Weights of a small GPT-style language model, trained from scratch on English Wikipedia: untied embeddings, 87M tokens.
Each number is 128 + 32 x the weight over its row's rms, rounded and kept within 0 to 255. Layers, rows and columns count from 0. Numbers have three digits each. The size before them is the row's rms in percent of the matrix's.

# down: layer 6 MLP down (transposed), 512x128, rms 0.088, rows 441-465, columns 0-127
# up: layer 6 MLP up, 512x128, rms 0.125, rows 442-465, columns 0-127
down441 108:113107160123155092154096139128081123112167137092142107107109149162166105154165078129090095101141136092114081208143137198088116156137110075135156145215089128099196157154146147105120148089140093165115127116149138109065109137158179079134158119099134152154156117110091125094159144140096121194113041091138116138104131211136182095107104132141095115205123140160115158101181120151152159146115
up442 085:141144134121162137164132136147156134090156118053116068135102077152124140132097119140070119096164163108102193064139120104108139142141060088131156169099193157182140054091183176135140161110128056094178126079116110105160118119058077077157115144141104106134111140159092140093144149109124116138145148105098139123162174101139078101097138169104145184112198096136100116149129090134112074141135
down442 098:134107121136176154073095132135136096133099152154186136105129119124119087106127163106133118189174138107153126111099157122111131159156152153176069154093087153121122192136116059099134151070114180105101140122079129087133130135138143152071073108124122166138179125124148128146077126147117104118061144209085128099084115134138068163177091115096141096128052170127205173153096098139149201124125
up443 113:122000158150140077146112131188172148153105076124129118127144109166132129145135090114120144139147142201077130165152137098052135116045137149098094139175140199086148183155143152145135158109095101108152113138145143084106091083122112119097124131143114140141203112080120139113131161135131136094079106151130109116173075109148113135153121126109130120136175211188120146135109131175117170130156
down443 110:113127145134082142076106110075056170112161185116139151148109190108109144106116146130202155142132106150180138088083114098148126137233140127130102115127125083101118086145159145117089128153140165120150122126148143181172101207161117093102081087115155094182085136123146171127146096128110158125119144129117156127069176167149160103148147144211156148107092128123117062112142164063088132113110
up444 099:077114110173154086122126130120109106146105107142138087160165051129194185138097102102185115100156145170041128148105143129158096126136152058144169084164125141069144132182121184117145111124131127107125091169141118102086110122092098099129170102098112141173103138129155148130183154112160123124136106085097178129160116148139184110115089175128158153150103162114198185145163166136067200132102
down444 098:142123117040059130133108173191142130146148150149058106122137211064155091102085142112152171149151128134160150187138136138157169111191117134133128081103188100180139104127116126096146132137124088121157125058130152085154108179209128145100182136132167135188096128112134161112142104133080194148163158168089143138097162122117105122108123097084138113093130134155128105127089156131167107098160
up445 095:176144113091107090150116083150117190114116128141202105130127148156144157094141110091132176170113097085149098152114149102145078195170091145155072121160134106112070138117052127188114158138099151093102091115174137115103135175139115177145102122118156160122108084086152135130143118128181133176062157121176118128106114094124113104142075112101127101095105125110123189054096175189183120111181
down445 090:120130113135184152119103115127104096126142091097088103147107161104174069150081159153066073109191122150103136098163085112152129146130136097114162090119093159129163143088161107114145140117119041098166163178147117093143096048088159130145185173155148087142167143140128149151145118142125116129150168105091205168173149146155102103118114136127152148201115153067161144167179125100064087102153
up446 103:122092132152134162099157113103120115099069104113112188171148144135151162181140109158110173180188091136159139140161152139077166165120157115104106112143186074096162090108084165138167146101160115133189111106095135154099075130126125114085143170148156079137112135112111153079140142088180043161103075074115140119132157135073119171089043083105156101078124115147160136158160135096122168147134
down446 108:106118085130165093130093089147143084182166153146165125155147147153111142103137155088165159119116192102082155181124201135130140098181052174105172169118134166064140147147157117151087107147203114087118176162130135101085124129107131118084150135114144143158124105116126087107109130168121114118189127159172063165160105053148162140147149174119108128112142083111134124037129139129173151086115
up447 095:172132100136156123151115112080067122087201127108140107138113099166118107119156147150129098042100169122138161147169107127143158152114075078077150141132129119173186126091136140094060135187093121146167115146151177121098153171072106153147149155138136146147142070199153139199155098126129145191140089200134135168134081126163130099107145092157117137122078094141122109132095112120107156172062
down447 097:134136168084198117075171079133206140162100095112170089160113098109096106114104131159158132176125131168105083138104165111131104165193116113097156118164141120067137137114156087147134144122143161123135090132195118096156130140106157147051200166096159102155108089069089148142121129128162094102109129138123090106169111027105084107107096123093099127101182103092097147126168155126167115105114
up448 101:112096083131161082103050135128142058069138168100179103165164121132111171137090084118092159120142154074122073146149072139099118121137096100113211139146101149114088166088127062122127127163140186124118130155118151112145118141141086069232145115132090111134144050113111106160142120142122129127101133134098113136172059118101167119102106128150156134146163116193147151108124108163081159158116
down448 103:105108168106153171089110123156112110150134103098153113146077157094160118138127176151154113118133132167156137091114123167120163118171074117074154107137148096142127129117173059149097144180138067131112125079100085128133111153139177155165113170101103083198115178112180164075092159123147141116122074180164144100109124157170164202148171035171175137136086119091100129124137114064150101116154
up449 105:140102115152151119117139096180191170128200107147115179183149155130098137178118044117140124116073172091114159100094097120087118172133176138097142155142148118171120099112136099140153125129043088198104125124068113141157154119223135134152152193097079139144112118148177202087103128104113124163118132116072119102156119102114145095094108183140106113106148155154101109099124101144115086147142
down449 097:119108142129118146111175141125131112129087134128125093058058088127111136102095134179160150100148150107128100106156115085138122182150113122087149192093091187099171156080141113135128131116120115143144102178154114111161167146123127134097150129165155142255163146106171065176104115159184109134139142136197193157179131131185121140112079091114140146153087160167150093140088106122105133124079
up450 091:120093107174168160155108147146122107154126131103159130141138105109155169159136081155125078059159113119099146130083150128166140126084100098175188135160059104172155123136054154042168118080122117123109128081102188112138115198175119076171090147135143124082176114117168120159150075121148112135138098133107178097124065190121161141168123130119085128124123152158151103208103128152137171117127
down450 092:138083155141156145131180162177127054162094124114118165172131087143149079094104197156059102131155157134120155075176139110142109101163131142142118096117223156035139154135131110196096118192098092090113099127172135128141109097152113162140138152099161132191107157086162111190176131153123135052134127151152119129130147079161137144126117089147179140118160096101126142134154133093107117136105
up451 082:170113124136116072105114108148138139129126095151138070142150110136109122136114123069113084126116156186124153136117126142127132129128150123102159166053134148141174169138139117134112179084091180133107141142153115114073135121138103182171129131040126155105067092166168118109155125185140181137114111135173143150061049112109180183081137128137154118165076091141131153119050173176098204150097
down451 071:100091125108109098177038157135136128107114140145183071113090106116170143099086143188143122055120104145073068164156151085126089175123073139099122128139107130114113130088154142118145097163161102128169110117183200143159091161099148129082153126125137088157147161159090118109127145165079149135131126139078069112216139132079129092085165073092116175089107125119126147121133132166157097166105
up452 089:137118155141097163101126112199105075106135091075170088120114093126175129190114107117150197039115166128107105137108160100096125144164134158081083132171089168152150113101161172149122146103129125112149127121113140134112158134117029173154166131094135124082140090115139146129189094143110114087160095090187082100161153086175127106089124137124093096169115142193119106179073128145104149124084
down452 090:146110145123130069118136203111161103139122093151135127124164135117114115061090246094152155183132096122149185100107129154137175073163133126184099149098140142110102167166107079197165090108142148149082125155085159147119109119117186166097133139180155080188154163121168142103142139095112117130184097124115120101176112133127150138140109134104147134085131106064127194055149134124120106125123
up453 101:134154143200134150113086143131177076141175118110099145134144145122190176124141068120169176127055114094112178182108124120119109140130122095191111108107132106113164106121073167107171067121101130102150152133081136112144149137044098128122139077155121104106150130117119132146153105129168089112160174122132121098199132181150067120170113134122172123177119100132083155142181133070145075096198
down453 100:124130086153093158165171094110113119130128143171151120159149111124106170150084101071123099154120108134146104149116158122144179099063119226104159116083166085137147059140112109098101074166141063137051065127128088123134111142108202125128107141124138077132120188098082179147084112107112168179151157068084091130114154152146148064140121126127087103131115081165124155122166106113133146141152
up454 103:163097120157146104120112155111071104090158096106140127107156138144097134162117085117162107147089198139106159110176086116093162130074109133056121141091124131124127127133138124190125144151106127131118132133119127113172097087126076113135180146164114096166116152179143136083103204143123080141101169148145134144109134108132168138125117190186084123140113099161225074229124162143064149080088
down454 115:127150141096165162107114117145146156113113177147177078095071094106189139087142141127061102143124082131194097141161148097192108162095179143112147082132111093062145127119110107145127104106049120152170114160153182157094126174096168158120102134139140132104113102116130056123120142115139122121102107089185158115191146128156185161122133147094158121084146135100109154067104201155085170088149
up455 107:123130086099172173176183162139138077107117161120163155146140141171149109162199110136147128060087158143116144176134098153138154125154149151123140104082216131131126096137118118110152175136109141181159138118107111105166145126130050185076153139086133112170095112181139123149134032084117075142147102114068139079135101125098143185117166114128098112124053109123058142111132112126129154102142
down455 112:113138148146081158056201132093126152130132105113124121189104118138127126114133128167142152126122175134136131115113182158164059126115121150179136095107154159139099158131176206102094210168046091150102064115134131105132131166116095134135141105116150099156161111183125124124127102102075088061094124101112081165146179126113060079127091084132160084128118092105102112141187093144156103103150
up456 105:144185145090134120148155123107137061143065128163189182134080143127155199165114074136126099123100123175137085172156110078175118115134135154175091136132071109103082165123089136154119116103093131096104183143139146089137108093098201125137136115108127148131131117144129158113091140131118051155138126124167164090091110165154102176097170122092167048141147083128125124132171078166202155096138
down456 099:121084126099103151125129163107101177117117145129114081078120145176100179103167130136122144101136075163134070081106149140095097146174124107142111077142115081148098137161133068097098119120169107087128125125165186117108130191128158093115181174067144102251136099119111117133180122131107164128177162160085109172098158117066128092160100071121088141118124136146079129147120135095148068151105
up457 060:195096113101091160167125148087105129070147148141118086125146118128147208117078095107137084137130185165078146161148063143100140196079147149105116106109135108157174151149110134099130081139096167174185133119174138108104193180120127150135106109143142178048115085120151161159119111150158119111069187218165097132153109125149134086149139126095135104200111149128142134152138139152138124103136
down457 075:110178130159150088090115096155149040161142101129105126104141163102115016181195127123125103140142146091160127068111086132128096131150093122188111136167160163135117137128125145102089155133148119124067126126127100106109092119122164102162063165196101089190127143151144115154170146132086058149158103156099141107060148135113092165102105188175168105147106124163124157111134132133140170110096
up458 109:104079088115110073163078109119207122131102138157179053162141193092103110131133089160094139087099153126117168145165172147124123165122132131102138079162160175080128126166164105128167145124116097109140171132200121065085160140142111118175082166074114094173112126112202080157146142170079166118090106116139134110119131125082117091136168130111149128136203090106163130137172129108091140101137
down458 103:172133164124032118111185101107097061119149153094091136144120069107129133133121150100159148127094073135169089157051115092103170127121131150120100087100075081153135091145147148156158143136142108167127091141087144114129126171095134127088095114119178113034117129094077139070159107148137153132121091164155109159144186140132110104087139117114131171133107169104130084111164168068180088074104
up459 114:111111141156145114118106111166159151113111195133131141117145142167119061117123135131184143109105085129126121145148124167117143117181158119177076078156136167160096033167084165103190115092100163123082069098137135144124117158125115115101138179077108186166123132145129146074153107126155121082082146133152104141075086058147170103113201153085159143086131091092095150135150126085135184078141
down459 111:148105119120205140137149153101105157119105166101163116102140092116102099152138129119021159125133186112111099189113085171168098165110148169111224123095129107134084135109083118097090117152114079153155171136104098137072120132151121127150141109130129141082190139162189129103111145113082185121148101070135162119154156146102164175138194082136095126131135089089138121099147073159125172097094
up460 096:135106199177149105139140124167074170109107156136094149118073143126114141130090099113185129135165146139144141139174140139135102162119071148172137117163106158148087157141104173076157166094109141139110080103172173134073159127136086097129141075132134129124141120113153182103185120161141051094076076155076180081090152137181112140094198076090088145096138123114196100142112145093143152097128
down460 091:129092095127132115140076106140131133102126159121081132081126144166104091118165119136085134123113129164111091174165097120146160128155166127159205089059100132117203076138102076029099105141130122134178151141138140103113125137165153168090175098180162140150122121115126113118105163124098199180115136155131148125153092121163190145146121093125061090128184127133065105154126084084205124129105
up461 106:113072107150150088103217170083083171075068113107128150132104107164134127119138126160163130111147132129138098173087072097153134134127061104160184129132134097133084161083129123127094151171133102112131131140155127098132187093108115091149108125147166063104132140115119149142139133139164086045135116130228104158134150176089170181091087091151126087084129129120196159149149170132154117146116
down461 098:180125133146123139072107107129129146066169154150120127106154121153140145118151161126153159142135088136167105130100082125149121133196193085113116157138140126128106158084115119162064202165088171135099060133193199103089202097106150208132123080157118145169150089077157079074070124101127177101166125092110113129105184173132177102127110145136145109132116140134108145128128107143148084118161
up462 100:119101095138179189177117117080079164133173103116184120149090109104130121141073133112116064141168128136114192105097123129139056094123141126165120095102159087127139212113105163104136123132089114135134083086153146076175123121091131171078117121086120126110079124194134150116132126119222115127101138149128135148152104086116096179103132174124120111157174144143145180079129105170164162173192
down462 084:145102114104129137159213109211103071133160093111127166125168092097166068159141130092153130114161127157128192044155155134145140094152069190165093099122097140114135153150165119148126147114148074119085138121177095159116112147115104155137098136140132130069151086157140123109122141147124092102141144113144121109137172104164133123169138130133150117127110095181209186224115129101188173129103
up463 105:174125159155116121101128122184088125134093078132125139076122102123113107145118096149074113166100089163077169151101162123154126133137152152126140105118201131118130110141099115143151194172159172103158147021052144166115094154143081183121144101049126134117075113054127159108125140093123167139167086130161152114141141106140091125161129181100154114116162120101124133148104073108098166065184
down463 090:138078130125159116127115133139112137148079118162197137157109152107160175094069125122144122167124128140122128135097096121149178110185138093133071185179110122108156149144130137151111110107144151107089105076121134130106121112154135070151080092157132163124107142115149106182120197126104160144191177217115139027199150124092100207140148096115134092111113110084127079161161126158187102116118
up464 099:146151099095173135086110131145110170126140074084140131164134179092123098128125047104151123181121106077133112124124134100117062153103141164127178133090158146162103168107172128130128151117124095092070185143093102137163158142181134097160112132140137088117073088097098120089040172175111155078108173108115153115161115068120120151123216197112177087131136149148107153124128132130167072111128
down464 100:135085161126170098138158146181122130131105109088151139199182122176085154126086116136159118144091107135173117175198134089122100132099115144100153067065066153165134167158143174158122125137089142129118145131144172153156148117117179134133145146112169154245157155086104136124113197128128166091114126173082079138131134109185140121138096090083111093164155095103175116106123147139163079108155
up465 107:119138123124130166145121111144148131130147061140144153160129116128095181135133156148128158123116140148160063157094148076102097130148097145129137134093135202108134157138173101202099147179136148160128115147093161114149092128049141168091128145086180068114114155092126120183105150167103107177057110126192161122146096098120177171089158119078102142171139077136120092071103117205153108159066
down465 104:127113115124144141111134182159107106165118105150177129117113140120137116167106091088102113146166097120118128132132154086110102208100162218153103110116083148092176143140142151186131087204128151150088131166141115125117089145196142115112125140128088087162127139123176087107126230109122132164086161132130090121165170122113124150044107078083166091099104078147113192139087100102079132110149